Weights of a small GPT-style language model, trained from scratch on English Wikipedia: tied embeddings, 10723 steps.
Each number is 128 + 24 x the weight over its row's rms, rounded and kept within 0 to 255. Layers, rows and columns count from 0. The size above them is the row's rms in percent of the matrix's.

# layer 4 attention output (transposed), 640x448, rms 0.0474, rows 158-188, columns 112-223
size [ 92  97  98  97  95  98  92  96  97  99  94  99  97  95  97  98  95  98  93  95  96  98  95  97  91 100  97  99  98  91  97]
[[121 101 118 155 149 146 171 130 103 131 155 156 153 132 140 144 136 141 137 115 145 134 160 137 161 177 126 120 100 102 134 147 144 126 100 138  76 147 135 148 108 145 122 162 150 113 173 146  94 128 163 106 110 152 127 127 158 154 122 151 137 187 131 125 146 159 108 124 153 147 110 155 119 128 136 157 138 137  93 125  68 144 121 104 104 115 108 178  87 127  79 119  87 122 151 135 115 126 123 153 138 159 118  98 167 105 132 138 132 161 154 101]
 [168 103 129 127 107  95 138 140 159 130 143 128 130 107 103  94 186 134 152 137 135 168 150 136 128 104 172 135 112 122 130 117 142  86 177 132 170 132  80 113 139 105 172 172 114 126 170 110 130 138 116  72 145 138 125 139 155 146 132 136 130 152 152 124 102 115 113 185 135 124 121 104 151 119 113 123 117 116 143 130 192 117  76 100 137 127 126 161 154 110 165 122 131 152  99 141 125  94  99 128 146 125 131 134 155 102 122 145 110 138 166 139]
 [150 132 154 101 157 168 131 146 170 108 118 129 143 126 134 130 151 161 167 125  89 142 108 149 123 152 113 116 104 103 116 100 128 142 141 113  81 134 162  89 148 135 131  94 141 101 154 120 127  95 121 136 158 140 133 128 144 100 120  96 111 143 164 127 105  97 128 147  61 126 157 132  87 121 143 105 139 117 155 144 123 117 136 128 169  99 164  88 127 134 162 116  88 134 107 122 127 127 174 108  95 142 163 139 106 138 106 146 141 147  94 146]
 [ 95 109 150 147 142 139 142 134 102 142 127 123  80 175 152 120 105  93 151 140 140 100 147 141 108 121 163 154 110 119 138 128 140 113 117 149 155 148 144 126 119 120  95 113 136 112 142 136 116 142 138 139 125 142 147 114 111 143 132 133 181 162 104 167 147 169 107 144 126  94 149 175  93  72 145 115 110  91 140 116 103 143 112 116 174  95  88 154 143 135 105  94 112 141 148 157 168 119 119 107 120 142 166  97 174 101 114 102 121 114  96 144]
 [139 147 166 167 150 138 113 105 169 125 149 190 174 137 120 135  96 131 108 120 120 125 170 105 113 124 166 148 118 142 137 161 134 111 118 134 131 157 106 103 124 169  76 149 146 136 156 157 124 126 141 146 117 115 109 179 105 131 171 178 115 138 101 157 145 111 157  96 136 122  96 133 149 114 165 125 115  81 165 110 125  98 120 137 115 133 140 136 102 150 106 105 169 143 157 175 122 134 137 154  95 156 130 133 124 147 105 126 109 149 158 152]
 [ 86 140 101 174 139 138 117 112 105 137 102 120  89 131 137 133 125 151 140 105 135 130 110 141  90 121 142 175 118 100 108 171 159 128 129 142 113 134 154 179 113 116 141 104 144 123 120 119  95 130  73 147 111 173 152  96 174 135 166 186 104 115 148  87 146 158 133 144 120  89 133 157 121 157 149  95 148  88  76 140 118 147 142 134  92 121 125  96 136 124 147 133 128 139 165 161 135 139 114 144  81 123 133 101 115 121 151 141 125 129  83 132]
 [154 123  99 134 165 124 150 122 117 120 104 139 108 150 124 146 110  85  96 118  81 114 112 165 152 115 134 118 166 129 145 106 133 106  92 152 158 130 140 133 107 171 156 116 114 108 114 139 117 152 100 158 139  88 144 129 124 180 151 115  97  89 132 104 106 147 123 125 134 106 116 103 141 120  97 187 133 100 115 129 133 114 129 108 163  57 120 119 116 137 176 109 101 124 149 135 124 135 103 152 133  83  93 163 111 114 109 151 115 125 130 134]
 [113 155 124 168 104 150 126 145 143 170 161 154 136 112 117 127 146 102 193 117 110 130 167 146 130 120 137 126 129 115 115 137 103 128  83 107 146 130 117 128 124 120 111 117 137 130 170 129 145 163 121 135 111 113 101 156 126 202 154 119 114 162 122 133 133 128 128  98 158 150 145  91 130  95 136 113 144 121 135  81 105  93 156 109 127 151 117 105 127  88 119 108 163 134 111 134 119 129 160 131 114 115 130 145 119 156  80 124 158 131  85 132]
 [150 155 123 140 108 108 114 156 115 106 129 104 129 155 106 124 154 180 114 140 120 110 108 114 139 147  95  94 161 138 145  94 156 117 150 121  82 158 135  82  93 116 131 125 118 117 144 111 135 113 104 137 155 137 114 119  97 125 161 165 136 159 120 149 134 135 135 143 137 126 139 189  88 116 119 141 140 167 126 104 153 171 113 119 145 128 131 120 101 104 108 107 127 105 120 147 158 123 116 105 134 148 135 149 162 128  84 139 155 134 101 143]
 [103  93 128 161 107 141 152 121 151 159 120 140  97 142 136  94 140 160 139 136 123 111 127 152 116 135 158 156 111 147 113  94 112 130 164 175  96 123 139 112 156 134 137 122 173 106 139 138 137 100 122 144 143 161 112 142 114 113  99 129 138 136 136 109 142 140  90 130 143 139 171 115 136  78 168 106 135 107 107 101  84 133 139 151 106 148  83 138 120 126 133 113 138 120 112 128 101 130 130 116 164 129 103 120 143 138 144 111 158  80 122 137]
 [157 138 174 131 146 111 114  98  98 113 115 119 153 111 137  94 114 163 132 160 140 109 113 134 120 123 127 133 140 126 119 110 189 144 116 113 135 156  85 158 133 134 117 111 139 142 154 128  83 114 146 162 115 131 117 108 126 156 119 165  81 140 161 123 153 150 117 133 133 102 147 107 153 152 135 179 103 121 134 118 118 127 121  83 146  77 132 162 122 134 123 104 137 182 111 125 128 146 111 123  83 153 133 112 164 108 130 115 133 112 117 130]
 [186 119 131 120 105 126 136 101 117  96 174 109 108  94 123  87 131 143 140 143 135 157 131 127 127 138 102 113 164 162 177 125  91 150 159  97 133 110 134  98 129 122 107 122 130 128 140 129 111  92 110 121 122 117 149 129 150 106 113 114 102 150 118 123 123 164 173 107 127 113 146 116 106 143 113 109 104 120 176 166 132 124 120 129 129 146 107 132 100 124 118 136 114 118 138 135  99 180 154  75 102 151 150 135 153 171 117 106  86 153  87 183]
 [204 145 109 130 158  94 155 113  99 123 156 112 114 107 120 116 115 145 140 118 131 145  95 117  73 124 133 119 123 152  61 108 112  97 142 115 123 135 137 140 115 103  76 158 125 121 116 156 145 103 111 152 138 135 134 136 121 134 138 100 114 104 132 126 183  98 106 157 155 164 143 143 116 136 117 115 110 105 149 137 177 139 127 132 122 173 108  74 141 106 156 136 137  43 102 153 149  91 136 131 128 125 154 153 159 107  84 122 134 113 134 135]
 [140 126 113 130 137 174 161 139 116  97 144 142 104  77 125  98 117 151 129 144 144 105 126 133 112 176 151 103 139 129 131 104 128 140 137 139 127 150 136 137 175 120 129 146 109 104 167 161 127  89 139 128 134  81 123 136 130 114 122 122 136 115 153 131 113 116 132 122 147 176 119 132 161  93 133 122 149 134 110 127 123 116 116 136 106 171 138 113 116 127  94 136 135 145 163 135 116 119 113  83 149 131  81 167 116  86 100 124 130 111 157 127]
 [111 142 134 108  92 126 149 157 147  89 110 117  83 151 129 109 113 138 113 118 139 127 107 102 172 109 111 163 137 182 136 118 148 151 136 164 125 134 123 138 129 105 104 134 172 101 133 176 136 130 163 166 143 125 139  78 142 160 127 113 146 122 190 121 160 164 145 157  77 136  92 136 189 142 160 118  85 106 106 124 115  93 133 156 134 128 132 163  94 111 136 137  96 124 150 120  94 112 145 147 139 143 151 114 124 153 160 131 124 150 157 135]
 [117 151 107  84 107 161 105 131  98  91 130  98 130 111  95  97 164 150 116 145 136 142 119 133 126 117 108 143 121 140 155 115 169 100 119 141 140 145 107 145 102 118 117  98  88 132 104 112 143 114 145 118 121  76  90 181  62 110 126 166 112 136 121 125 146 159 113 149 133 120 171  86 131 117 118 143 130 133 157 128 107 143 125 126 110 104 117 213 122 126 123 163 171 124  50 157 117 150  90  92 168 125 140 144 128 144 112 140 169 113 154 144]
 [ 98 121 144 156 138 126 153 130 107  97 137 112 126 132  93 130 130 138  99 129 138 122  83 155 126 104 146 157 138 138 138 155  83 117 143 150 121  86 154 105 120 148 111 122 125 132 168 115 139 109 123 146 122 145 107 142 132 121 129 117  97  88 122  77 157 135 134 147 124 125 153 123  73 118 122 102 118 113 134 110 133 112  96  95  98 129 155 128 118 111 137 138 124 147 128 111 138 114 120 135 111 106 135  91 134 110 162 120 183 138 131  85]
 [112 167 125 129 130 141 103 120 197 154 126  73 119 143 114 131 139 118  92 159 116 135 123 166 153 186 130 114 102 122 123 109 115 138  92 140 146 142 179 110 129 140 130 155 121 106 133 119 119 117 155 144 153 120 116  87 154 102 130  71 128 103 110 170  97  93  95 175 157 129 133 126 121 134 149 141 173 135 126 132 184 159 118 101 118 106 138 133 115 145 135 148 128 156 158 106 141 161  90 131 161 112 162  94 138 136 133  94 131 134 124 147]
 [104 115 127 155 131 146 136 154 128 135 139 114 124 175 119  97  55 108 120 136 139 110 131 117 130 104 151 137 150 135 134 113 136 117  77 103 112 125 134 131 132 169 122 141 126 166 142 141 124  88 133  72 119 115 127 162 105 146 103 170 151 100 104 117  95 155 143 103 176 115 110 129 108 137 136 137 117 102 129 111 141 109 118 152 122 125 103  89 117 142 139 117 130 108 131 155 126 199 110 160 114 127  97 155 154 125 143 124 161 139 141 153]
 [155 188  84 145 128  82 165 129 128 105 135 112 149 104 136 100  94 104 185 147 168 159 125 119  85 163 134 141 101 164 117 138 129  95 120 130 106 143  91 122 115 164  96 133 150 159 103 136 149 133 130 121 124 148 137 106 156 120 123 120 123  79 122 112 143 111 116  93 132 105 116 133 141 158 149 131  95 115 113 137  95 124 160 119 123 175 155 100 142  95  93 111 138 165 129 129 137 160 129  95 140  92 116 134 117 112  98 135 138 124  94 157]
 [118 101 172 121 145 137  93 134  94 168 164 110 150 104 123 167 142 133 112 108 107  96  98 133 146 154  81 143 115 135 126 149 127 130 128 157 110  98 124 174 148 134 158 108 105 131  89 135 169 144 101 129 113  88 120  95 151 121 148 143 127 116 111 128 147  92 151 117  83 113 164 131  96 162 137 141 104 130 111 131 147 117 152  87  91 116 110 118  95 129 118 164 122 129  66 103 151 125 113 118 116 128 176 109 159 112 145 118 147 144 152 101]
 [150 127 120 130 147  74 121 166 145 108 182  82 152 136 115 106 146 108 109 105 122 108 165 151 174 122 145 163 144 122 104 156 123 169 119 119 127 139 112 139 140 144 144 141 131 118 107 160 112 125 166 119 113  87 150  80 155 140  89 106 165 103 118 106 102 116 123 127 159 159 176 165 126 144 121 120 120 138 146 143 134  91 136 122 158 125 118 103 129 124 103 119 212 111 155 103 147 170 159 120 135 111 170 136 132 118 124  90 139 130 117 176]
 [106 120 128 112 127 145 121 145 148 167 148 130 107 145 136 112 133 106 141  82 123 117  98 135 110 146 107 151 126 142 116  88 122 122 114 132 123 163 131  74 123 166 125 112  98 108 116 103 156 102  95 137 120  89 144 153 123 101 111 138 128 118 145 153 142 161  85 139 107 215 136 165 120 123 105  97 116 134 111 167 131 148 163 118 161 133 117 100 100 134 139 107 103 136 139 130 141 112 158 131 117 128 147 132 133 195 113 147 100 111 100 137]
 [114 135 138 120 100 174 148 129 153 105 130 113 155 134 118 158 169 126 109 110 132 119 117 178 134 161 131 171 121 121 141 122 172 106  91 142  86 119 118 123 118 113 129 113  89 130 104 126 152 117 168 130 125 125 139 157 103 163  95 126  83 117 161 117  74 163 106 147 127 150 149 131  88  87  80 104 132 104 132 101 170 160 122 115 124 148  89 150 153  96 143  99 158 108  99 137 128 120 135 166 138 140 157 132 129 107 125 117 105 115  98 111]
 [106 146 142 107 119 131 123 124 107 174 146 126 154 137 114 162 104 132 142 138 131 157 128 162 121  95 213 103 115 145 115  71 157 124 132 105 104 122 111 129  87  75 155 124 102 110 163 120 100 124 158  90 101 137 202 132 124  80 134 128 147 152 184 109 115 122 159 167 113 155  87 140 122 127 105 129 122 122  96 140 120 142 134 134  79 121 126 124 117 129  85 109 133 108 131 145 131 101 147 143 120 134 141 145 148 110 127 133 120 116 132 140]
 [125  81 114 156  99 176 133 162 123 122 156 137 127 139 113 134 137 122 137 128 129 120 111 122 120 121 139  98 136 128 115 116 108 146 130 143 148 134  93 211 162 173 135 111 128  96  66 133 114 118 143 130 145 128 102 129 113 103 137 147 174 143 139 183 110 119  88  91 115 131 149  97 152 103 164 120 138 127 148 114 134 163 107 183 182 147 103 154 138 149 169 116 116 156 122 128 125 114 123 143 133 130 125 135  52  91 164 111 106 115 163 135]
 [158 132 122 186 115 141 157 115 152 144 138 158  76 148 116 131 105 143 110 146 109 120 120 165 117 139 125 161 107 114 107 126 145 113 145 108  98 109  71  71 124 129 138 112 166 120 184 153 162 149 166 172 113 149 141 116 117 158 149 114 177 177  94 143 147 107 115 119 128 159 134 158 121 137 106 139  78 137 122 136 137  83 125 143 142 160  97 119 104 187 117 123 130 109 133 154 149 110 139 118  94 117 147 108 164 144 132 120 139 143 146 155]
 [ 92 120 119 138  86 132 104 152 170 156  94 128 116  92 153 137 107 143 123 107 133 116 111 132 132  90 149 113 107  82 148  57 103 122 141 110 137 146 116 140 134 150 168 102 138 167 110  98 143 160  94 121 166 161 109 136  92 116 133 125 103 164 152 136 122 173  82 133 142 120 139 114 130 113 153 131 148 143 115  95 117 109 127 158 128 136 119 149 148 157 173 136 134 158 155 136 130 117 104 111  99 137  77 112 128 101 104 153 129 156 127 108]
 [139 155 147 116 148 108 127  81 110 183 161 158 128 129 114 133 126 146  66 143 164 155 135 140  79 123 131 139 113 176 125 135  97 116 150  97 105 157 129 122  90 131 120 100  76 174 164 133 129 138 137 135 151 130 152 115 106 130 137  98 145 131 131 133 160 152 111 135 115  87 154 157 105 118 124 127 125 152 183  99 133 145 151  84 166 123 111 159 103 150 149 161  80 132 128 122 115 170 138  99 117 100 124 153 127 151 115 146 173 131 137 142]
 [104 165 146 121 116 135 150 136 127 145  99 141 170 149 165  96 138 131  89 109 122 137 153 129 123 108 119 121 162 109 112 173 126 103 137 103 149 139 108 150 121 142 129 110 126 160 168 131 139 118 152 114  69 139 134 160 151 150 112 185 156 120  97 163  90 141 119 106 141  97 117  94 136  95 120 134 174 153 139 141 135 123  78 115 160 157 130 114 124 130 127 130 113 134 114 137 126 144 158 130 166 110 124 131 150 105 144 154 150 153 147 150]
 [107 156 165 144 152 159 110 101 115 144  87 119 103 126 136 149  80 134 108 135 151 143 130 128 133 126 102 102 131 194 163 106 114 120  98 101 129 100  68 132 173 146 144 115 139 144 111 103 142 177 103 126 107 129 117  94 136 142 115 111  85 106 126 105 132 148 132 152  81  50 146 140  87  81 109 124 127 112 157 108 137 126 105  83 118 104 124 160 174 124 118 115 146 134  62 160 158 138 140 108 103 132  83 119  96 115 107 111 202 151  84 134]]
# layer 4 attention value, 640x448, rms 0.0513, rows 159-189, columns 112-223
size [ 97  98  97  97  97  95  96 100 103  94  94  90  96  98  94  99  95  97  95  99 102  96 101  93 101  99  94  98  94  96  92]
[[ 68 184  97 139 142 148 113 131 125 110 126 112 148 158 127 171 115 142 109 160 152 128 140 112 136 151 111 176 149 112 139  85  97 143  99 183  91  96 161 172 114 144 104 150 136 103 105 153 126 149 123 155 113 172 131 114 160 130 113 161 135 105 112 113 111 119 138 130 123 141 131 141 133 123 165 118 153 138 135  85  94 166 133 121 145 145 144 117 108 147  77 168 124 133 166 125 113 131 144 107  88 136 108 130 109 164 139  81 167 129  81 129]
 [120 130 116  71 108 132 106 144 127 150 152 134 138 109 130 139 104 135 139 150 136  98 157 109 160 150 161 137 131 148 151 139 106 127 139 178 168 128 133 140 119 119 156 130 133 117 129 178 151 168 121 103 117 131 124 115 114 162 136 150 158 116  63 164 156 191 131  88 158 108 117 111 120  89 129 140 120 136 133 120 151 102 115 138 114 119 113 130 148 162 112 110 115 140 159  91 120 138  96 127 154 132 105 156 170 150 123 121 133 127 133 123]
 [132 121 113  87 116  90 117 107 130  93 102 124 141 141 104 165 129 117 109  92 127 137 102 124 130 127 103 109 134 173 105 170 137 150 129 137 109  65  97 150 163 153 106 120 121 143 115 108 133 119 111 152 171 122 136 158 134  90 134 124 104  86 146  87 135 136 134 139  85 146 105 138 133 143  87 162 110 127  97 141 128 140 162 159 111 147 115 127 118 131 156 134  94 139 101 126  76  96 142 156 103  75 100 179  90 111 129 148 131 122 104 120]
 [134  67 130 103 117  95 148  87  85 120 129 116 101 121 139 152 167 153 154 176  94 137 115 145 108  99 104  83 119 137  72  92 130 179 187 124 116 140 143 152 110 114 115 113 127 110 151 125 145 128 131 116 126 130 127  96 111 179 109 115 143 102 134  87 125 174 126 154 141 137 143 142  90 146 123 102  98 141  94 159 127 109 105 125 143 104 109 143 191 131 117 114 100 131  97  88 126 119 104 116 170 145 129  96 118 134 177  87 141 113 140  99]
 [133 117 168  68 114 146 101 119 102 110 142 131 174 132 139 128 122 122 137 158 135 136 117 145 121  92 161  99 136 138 127 111 151 113 121 150 160 134 104 110 120 161 112 136 119 148 154 152 123 138 165 105 112  94 101 132  81 141  97  44 163 128 151 103 112 141 155 112 126 135 117  99  83 132 126 143  92 178 134 111 133 135 149 123 120 122 147 168 126 142 127 103 133 149 141 110 103 106 126  93 171 107 115 124 122  91 141 123 143 133 167  86]
 [141 135 124 109  80 139 112 121 144 136 117  80 100 121 167 136 139 165 132 141 149 155 142 104 158 105 101 157 102  81  96 144 106 164 150 120 119 148 146 136 124 104 146 129 144 168 117  86 101 142 142 134  83 136 110 155 135 144 127 129 164 163 102 149 114 123 142 123 128 152 159 100 108 119 148  77 141  94 180 152 115 143 122 181  82 124 121 146 130 139  95 153 144 150 102 151 138 113 144 110 130 163 156 104 161 159 162 105 122 123 161 131]
 [116  95 118  86 152 127 138 141 146  95 122  48 136 145 140 116  86 121  80 172 109 114  98 134 114 150 121 149 132 141  91  66 140 138 115 193  98 137 140 141 146 108  90 146  94 138  82 104 119  63 140 127 123 176 142  96 131  86 113 131 128 119 104 121 122  95  67 104 157 111 152 137 128 131 116 148  86 117 168 164 154 139 126 151 125 138 124 165 144 143 144 163 103 136 169 115 115 125 117 142 151 148 132 127 144 134 174 134 139 130 168 127]
 [107  96 154 141 174 153 160 143 143 169 145 143 109 117 149 103 100  74 107  99 152 127 129 125  87  96 156 131 117  83  86 126  95 145 126 164 160 103 141 126 132 137 112 123 176 131 144 115 150 150 178  72  95 139 147 121 158 130 121 143  96 124 155 121 115 137 112 159 141  99 125  94 158 148 162 138 152 108 115 191 123  91 136 147 130 104  93 133 158 163  95 131 129 149 105 143 121 100 101 137 106 115 111 124  94 134 127 114 117  81 123 111]
 [127 121 124  99 148 139 126 183 140 148 154 128 125 131 107 184 139 113 143 118 125 140 127 114 140 128 134 117 113 126 107 164 166 101  84 126 109 127 152 115 158 125 132 141  98 178  76 103 140 146 132 128 102 119 165 142 162 194  98 155 124 107 104 164 134 140 177 124 110 114  82 128 133 160  80 136 113  98 123 152 145 149 113 108 124  84 164 117 130 113 142 116 128 125 136 127 125  91 125 125 105 130 146 145 111 129 124 133 158 164 147 129]
 [121 104 117 122 120 139 173 122 120 120 144 181 118 185 175 162 139 117 120 116 163 138 109 131 155 119 113 114 103  94 149 117  85  99 176 141 161  95 195  97 110 166 112 138 139 121 136 129 123 101 126 117 135 176 143 150 120 153 120 131 133 119 110 127 108  98 130 157 151 138  78 105 122 149 116 133 146  98 109 142 157 122 126 138 114 185 147 153 108 124 108 170 121  96 115 106 116 119 143 102 185 118 136 138  72 157 137 137 130 124 150 118]
 [ 99 129 138 110 150 131 111 181 146 148 147 175 121 119 122 169  92 115  93 174 131 104 174 154 146 132 182 164 109  94  79 146 179 133 133 164 143 128 162 135 139  87 152 125 153 118 122 134 147 129 110 102 142 116 124 110 106 145 146 135 149 121 121 138 165  97  67 120 135 112 141 131 115 129 146 108 153 128 110  95 138 153 136 122 137 163 157  91 122 129 123 136 119 139  59 179 150 137 110 149 131 109 144 115  95 106 158 128 137 105 152 114]
 [ 80 125 151  77 116 163  64 152 185 129 146  97 156 111 145 133 124 158 145 139 168  81 120  94 200 143 110 132 134 130 182 105 161 108 109 159 145  70 146 116 112 133 156  97 112 164 105  89 127 116 101 122  93 117 144 124 129 142 127 118 124 182  81  76 109 157 172 138 113  97 115 101 122 104 155 148 144 143 118 125 130  94 134 137 126 106 118 142 144 163 123  66 133 186 195 118 160 122 117 143 135 102 121 128  96 156 131 130 133 136 103 142]
 [156 150 131 119 149 107 152 101 175 150 136 132 155 166 131 175 141 125 135 104 115 112 150 148 136  92 161 160  66 143 143 162 113 153 148 132  89 120 142 121 138 137 122 105 120 119  60  88 148 156 137 152 111 150 126 131 151 150 111 142  67 137 117 134 155 120 161 136 139 103 149 147 106 120 137  81  90 146 175 124 136 112 173 138 137  98 110 117 114 137 158 129 143 142 132 139 112 150 170 107 121 169 125 114 140 151 140  84 118 143 114 121]
 [125 135 130 103 147 143 132 172 134 163 115 151 158  95 125 108 146 123 147 163 128 137 125 125  84 135 128  97 140 140 130  99 126  96 100 173 113 114 146  96 113 149 135 133 114 118 135 101 145 104 136 108 142  90 103 177 111 104 145 158 116 144 128 116 138 121 148 104 134 130 119 134  58 119 143 106 129 153 128 165 144 114 138 130 110 100 112 114 178 111  86  95 127 143 122 173 166 163  83 107 120 126 125  93 131 134 123 134 101  76 108 126]
 [139 110  84 165 141 116 150 134 138 149  92 108 114  81 138 154 107 124 131 161 127  76 127 133 118 145 111  96 106 136 125 145 130 108 186 108 129 111 141 141 139  83 123 133 125 124 141 131 132 129 125 108 122 141 124  83 156 137  93 140 108 122  96 115 135  94 163 117 130 164 119 150 134 104  97  87 163 105 105 110 137  99 174 106 127 142 168  64 136 175 100 103 126 142 174 125 164 103 156 165  83 128 112 105 132 113  90 126  94 108 153 112]
 [181 102 114 178 135 106 106 152 127 137 117 116 118 138 141 108 168 124 117 126 115 118  99 121 154 132 145 131 115 112 116 145 118 147 103  91 140 163 100 123 140 141 144 106 138 152 117  95 120 134 134  97 137  53 124  93 117 136 120 158 157 126 123 150 119 162 114 141 117 121 116 133 187 135 160 159 127 126 174  99 122 136 127 183 118 110 131 136 152 126 143  97 145 133 133 114 150 104 152 125 132 147 122 118 106 115 136 182  72 104 120 157]
 [ 99 113  92 119 128 125 141 151  98 103 101 150 120 102 166 110 147 161 158 108 131  97 134 134 135  91  94 133 167 123 143 121 136 146 131 109 137  93  85 136 116 115 135  59 132 143 115 135 169 142 110 134  82 157 145 140  94 138 105 122 154 119 158  95 103 176 157 133 108 111 124 109 167 123 103 106  87 130 124 115 102 102 124 140 150 144 145 109 156 148 126 112 101 129 106 139  84 131  98 110 135 110  85 133 147 150 104 128 158 154 173 114]
 [170 128 133 112 117 109 157 122  93 143 149  99 125 107  95 130 129 151 118 147 107 159 101 144 117 153 110 152 140 156 124 127  76 115 170 121 109 119 114 141  83  92  87 145 142 116 102 116 141 162 135 159 107  89 140  96  99 138 159 109 172 128 136 153 125 116 151 169  82 166 131 104 140 138 140 111  94 118 123 134 125 100 134 145 131 139 139 115 143  85 132 119 162 122  67  85 126 105 100  99 145 119 153 139 125  97 139 134 111  96 152 107]
 [114 102 147 149 180 160 107  95 146 145 141 139 125 160 116 150 162 170  77 158 126 136  98 156 161  84 148 155 158  90 115 100 147 168  88 112 160 125 138 104 111 135 188 129 125  83 112 127 104 143 143 115 113 129 119 108 101 165 135 174 116 137 125 131 137 114 145 139 144 137 112 125  98  83 131 134 153 140 143 137 130  71 133 134 127  78 118 132 130 116 107 140 131 110 118  82 132  97 107 191  79 157 161 114 127 133 187 143 130 136 141 120]
 [172 144 105 120  87 129 130 126 116 108  78 123 107  69 142  90 133 165 149  96 113 148 144 119 151  83 129 116 128 125 118 137 139 155 139  95 150 144 149  95 107 102 127 141 118 131 146 132 135 129 123 129 179 146 127 151 141 124 136  52 114 164 125 111 122 175 131 117 136 126 119 183 110  76 102 117 115 142  95 122 159 136 117 137 129 114 135 143 138  92 101 126 130 102 191 150 154 104 165 133 130 106 101 115 158  98 121 152 132 153 114 142]
 [121 143 149  98  91 170 129 118  88 127  94 161 134 161 145 174  82 160 117 137 172 140  78  90 135 145 122 137 113 122 119 115 113 142 133  61 119 144 111 144 113 113 112 116 166 111 126  87 140 112 102 143 102 104 112 168  98 116 124 164  91 193 127 129 158 102 109 117 128 100 108  80 137 143 141 170 136 103 154 115 110 148 154 139 111 144 117 154 136 171 147 144  52 131  72 117 141 146  97 107 124 148 160 140 100 134 135 160 123 102 148 126]
 [148 116  90 129 132 108 111 129 123 110 103 129 154  96 148 123 118 116 131 105 132 124 134 165 123 128 173 160 141 105 108 174 139 120 129 133 126 107 172 202 111  97 137 122 173 138 156 128 131 130 138 117 154 109 115 119 108 112 135 142  84 163 119 133 113 115 134  99 122  84 138 116 193 113 155 132 123  91 149  84 156  96  92 158 107 104 171 150 144 138  75 158 103 125 101  86 160 107 137 148 104 140 117 125 144 126 137 107 162 100 181 143]
 [167  89 148 105 125 104 125 137 147 103 149  98 124 107 122 130 108 170 116  88 123 167 117  76 122 145 143 110 128  95 162 155 123 157 154 148 148 133 160 150 109 109 122 130 151 130 126 174 138 138  78 139 139 114 125 100 131 115 130 114 109 138 113 118 163  99 134 161  93 128 109 135 189 145 132 137 140 119  91 137  76  88 120 141 118 132 146 153 104 176 120 126  83 144 142  93 131 152 116  71  91 200 106 138 113 130 154 103 167 125 143 139]
 [145 169 124 114 138 119 150 147 136 114 127 146 138 117 104 108 149 106 115 132 137 126 131 116 131 102  60 121 159 136 137 165 109 111 117 138 134 125 191 118 139 132 125 132 132 129 115 101 138 150 140 164 117 138  94 116  91 127 171 126  85 104 137 109 135 139 121  89 146 101 121 108 142 114 134 131 120 139 123 133 153 140 141  87 142 129 115 131 129 165 182 165 130 173 120 134 120  86 138  81 155 123 127 171  92 148 129 144 122 153 147 104]
 [ 99 152 146 103 110  97 170  99 160 145 149 125 122 172 119 121 109 113 130 134 110 103 158 154 115 144 121 122 156 143 159 132 110 129 131 121 153 131 140  58 127 145 115 120 105 151 125  94 120 118 137 156  89 104  95 158 114 126 118 150  85 106 139  75 147 145 108 138 109 156 115 189 106 151 118 112 151 140 132 133  95  97 173  98 116 128 141 127 134 103  96  96 120 110 129 117 105 147 116 147 118 152 161 109 214 143  86 119 132 125 119 153]
 [ 75  88 100 140 137  92 145 197 136 113 107 117 146 145 176 175 128 114 150 108 128 119 117 115 132 146  84 162 147 177 163 142  69 145 108 149 151  87 159 155 109 159 150 163 144 148 104 102 123 104 126 113 150 135 117 147  93 115 138 133  87  98 150 116  97 171 119 137 102 115  74 141 141 122 142 137 162 128 184 123 154 127 138 115 126 112 132 123 150 105 170 152 148  97 134 133 140 123 149 145 148 145 116 115 118  97 111 142 130  97 119  87]
 [127 133 124 130 108 119 178 109  92 135 167 129 135 185 132  96 133 122 147 133 160 130 158 136 135 120 145 166 148 152  81 165 137 134 140 159 105 143 172  99 129 110 122 112 101 132 135 167 136 137 163 134  70  75 142 115 203 120 125 134 123 111 149 109 140 137 141 108 131 131 111 153 125 138  97 103  98 111 134 128 164 142 154 115 127 120 125 133  98 136 109 140 131 139 140 118  99 171 132 125  96 119 116 149  99 158 113 138 155 127 139 120]
 [123  81 122 119 149 146 122 171 115  90  99 113 128 105 117  80 126 115 178 112 107 103 105 133 178 126 105 106  81 110 117 163 150 111 121 169 155 100 104 166 113 132 116 166 156 100 151 128 132 115 118 106 102 166 111 130 148 120 144 108 112 130 121 160 100  92 133 130 186 153  74 114 105 114 111 151 158 116  97  90 150 115 119 155  88 151 117 128 120  99 123 147 154 136 145 105 149 152 161 159 119 128 148 123 120 151 131 135 134  98 131 142]
 [148  79  96 148 141 129 116 120 116 156 139 100  96 122 109 164 118 142 149 125  97 149 123  98 162 146  97 120 130 174 112 129 133 125  95  90 125 119 150 123  92  74 130 109 181 141  96 134 125 144  90 125 153 162  88 103 120 121 110 122 149 119 123 123 126  97 106 141 165 159 141 165 119 161  90 165 130 117 109 150 142 114 165 127 104 100 103 135 143 151 146 117 170  80 146  94 118 185 155 102 108 118 104 166  90 144 127 103 128 125  98  76]
 [141  74 125  90 102  85 135  72 148 106 151 138 122 121  94 105 198 105 109 155  90  99 140 115 162 118 142 130  91 116 116 145 143 140 154 129 146 149 167 117 100 129 122 132 115 136 173 146 144  97 116 156  66 159 109 111 118 112  90 111 132 163 165 115 134 145 113 112 177 161 104  97 159 138 154 155 131  98 105 155 153 161 143 146 118 118 129  77 144 144 121 131 110 160 156 124 112 141 113 121 167 124 155 143 138 103 135 114 104 108 142 119]
 [143  84  89 125 141 103 155 143 113 119 161 107 115 201 113 143 141 152 164 168 114  67 121 127 150  96 136 130 114 140 142 125 142 155 174 139 101 115 213 160 127 111 144 117 120 102 144 157 134 138 138 162  94 140 120  92 102 114 103 103 133 112 124 105 125 124 161 153 107 149 113 144 121 170  71 143 161 163 132 145 124  98 153 147 117 164 135 163 131  77  99 126 117 131 150 140 101 161 145 109 166 112 109 120  99 129 131 146 170 147 125  87]]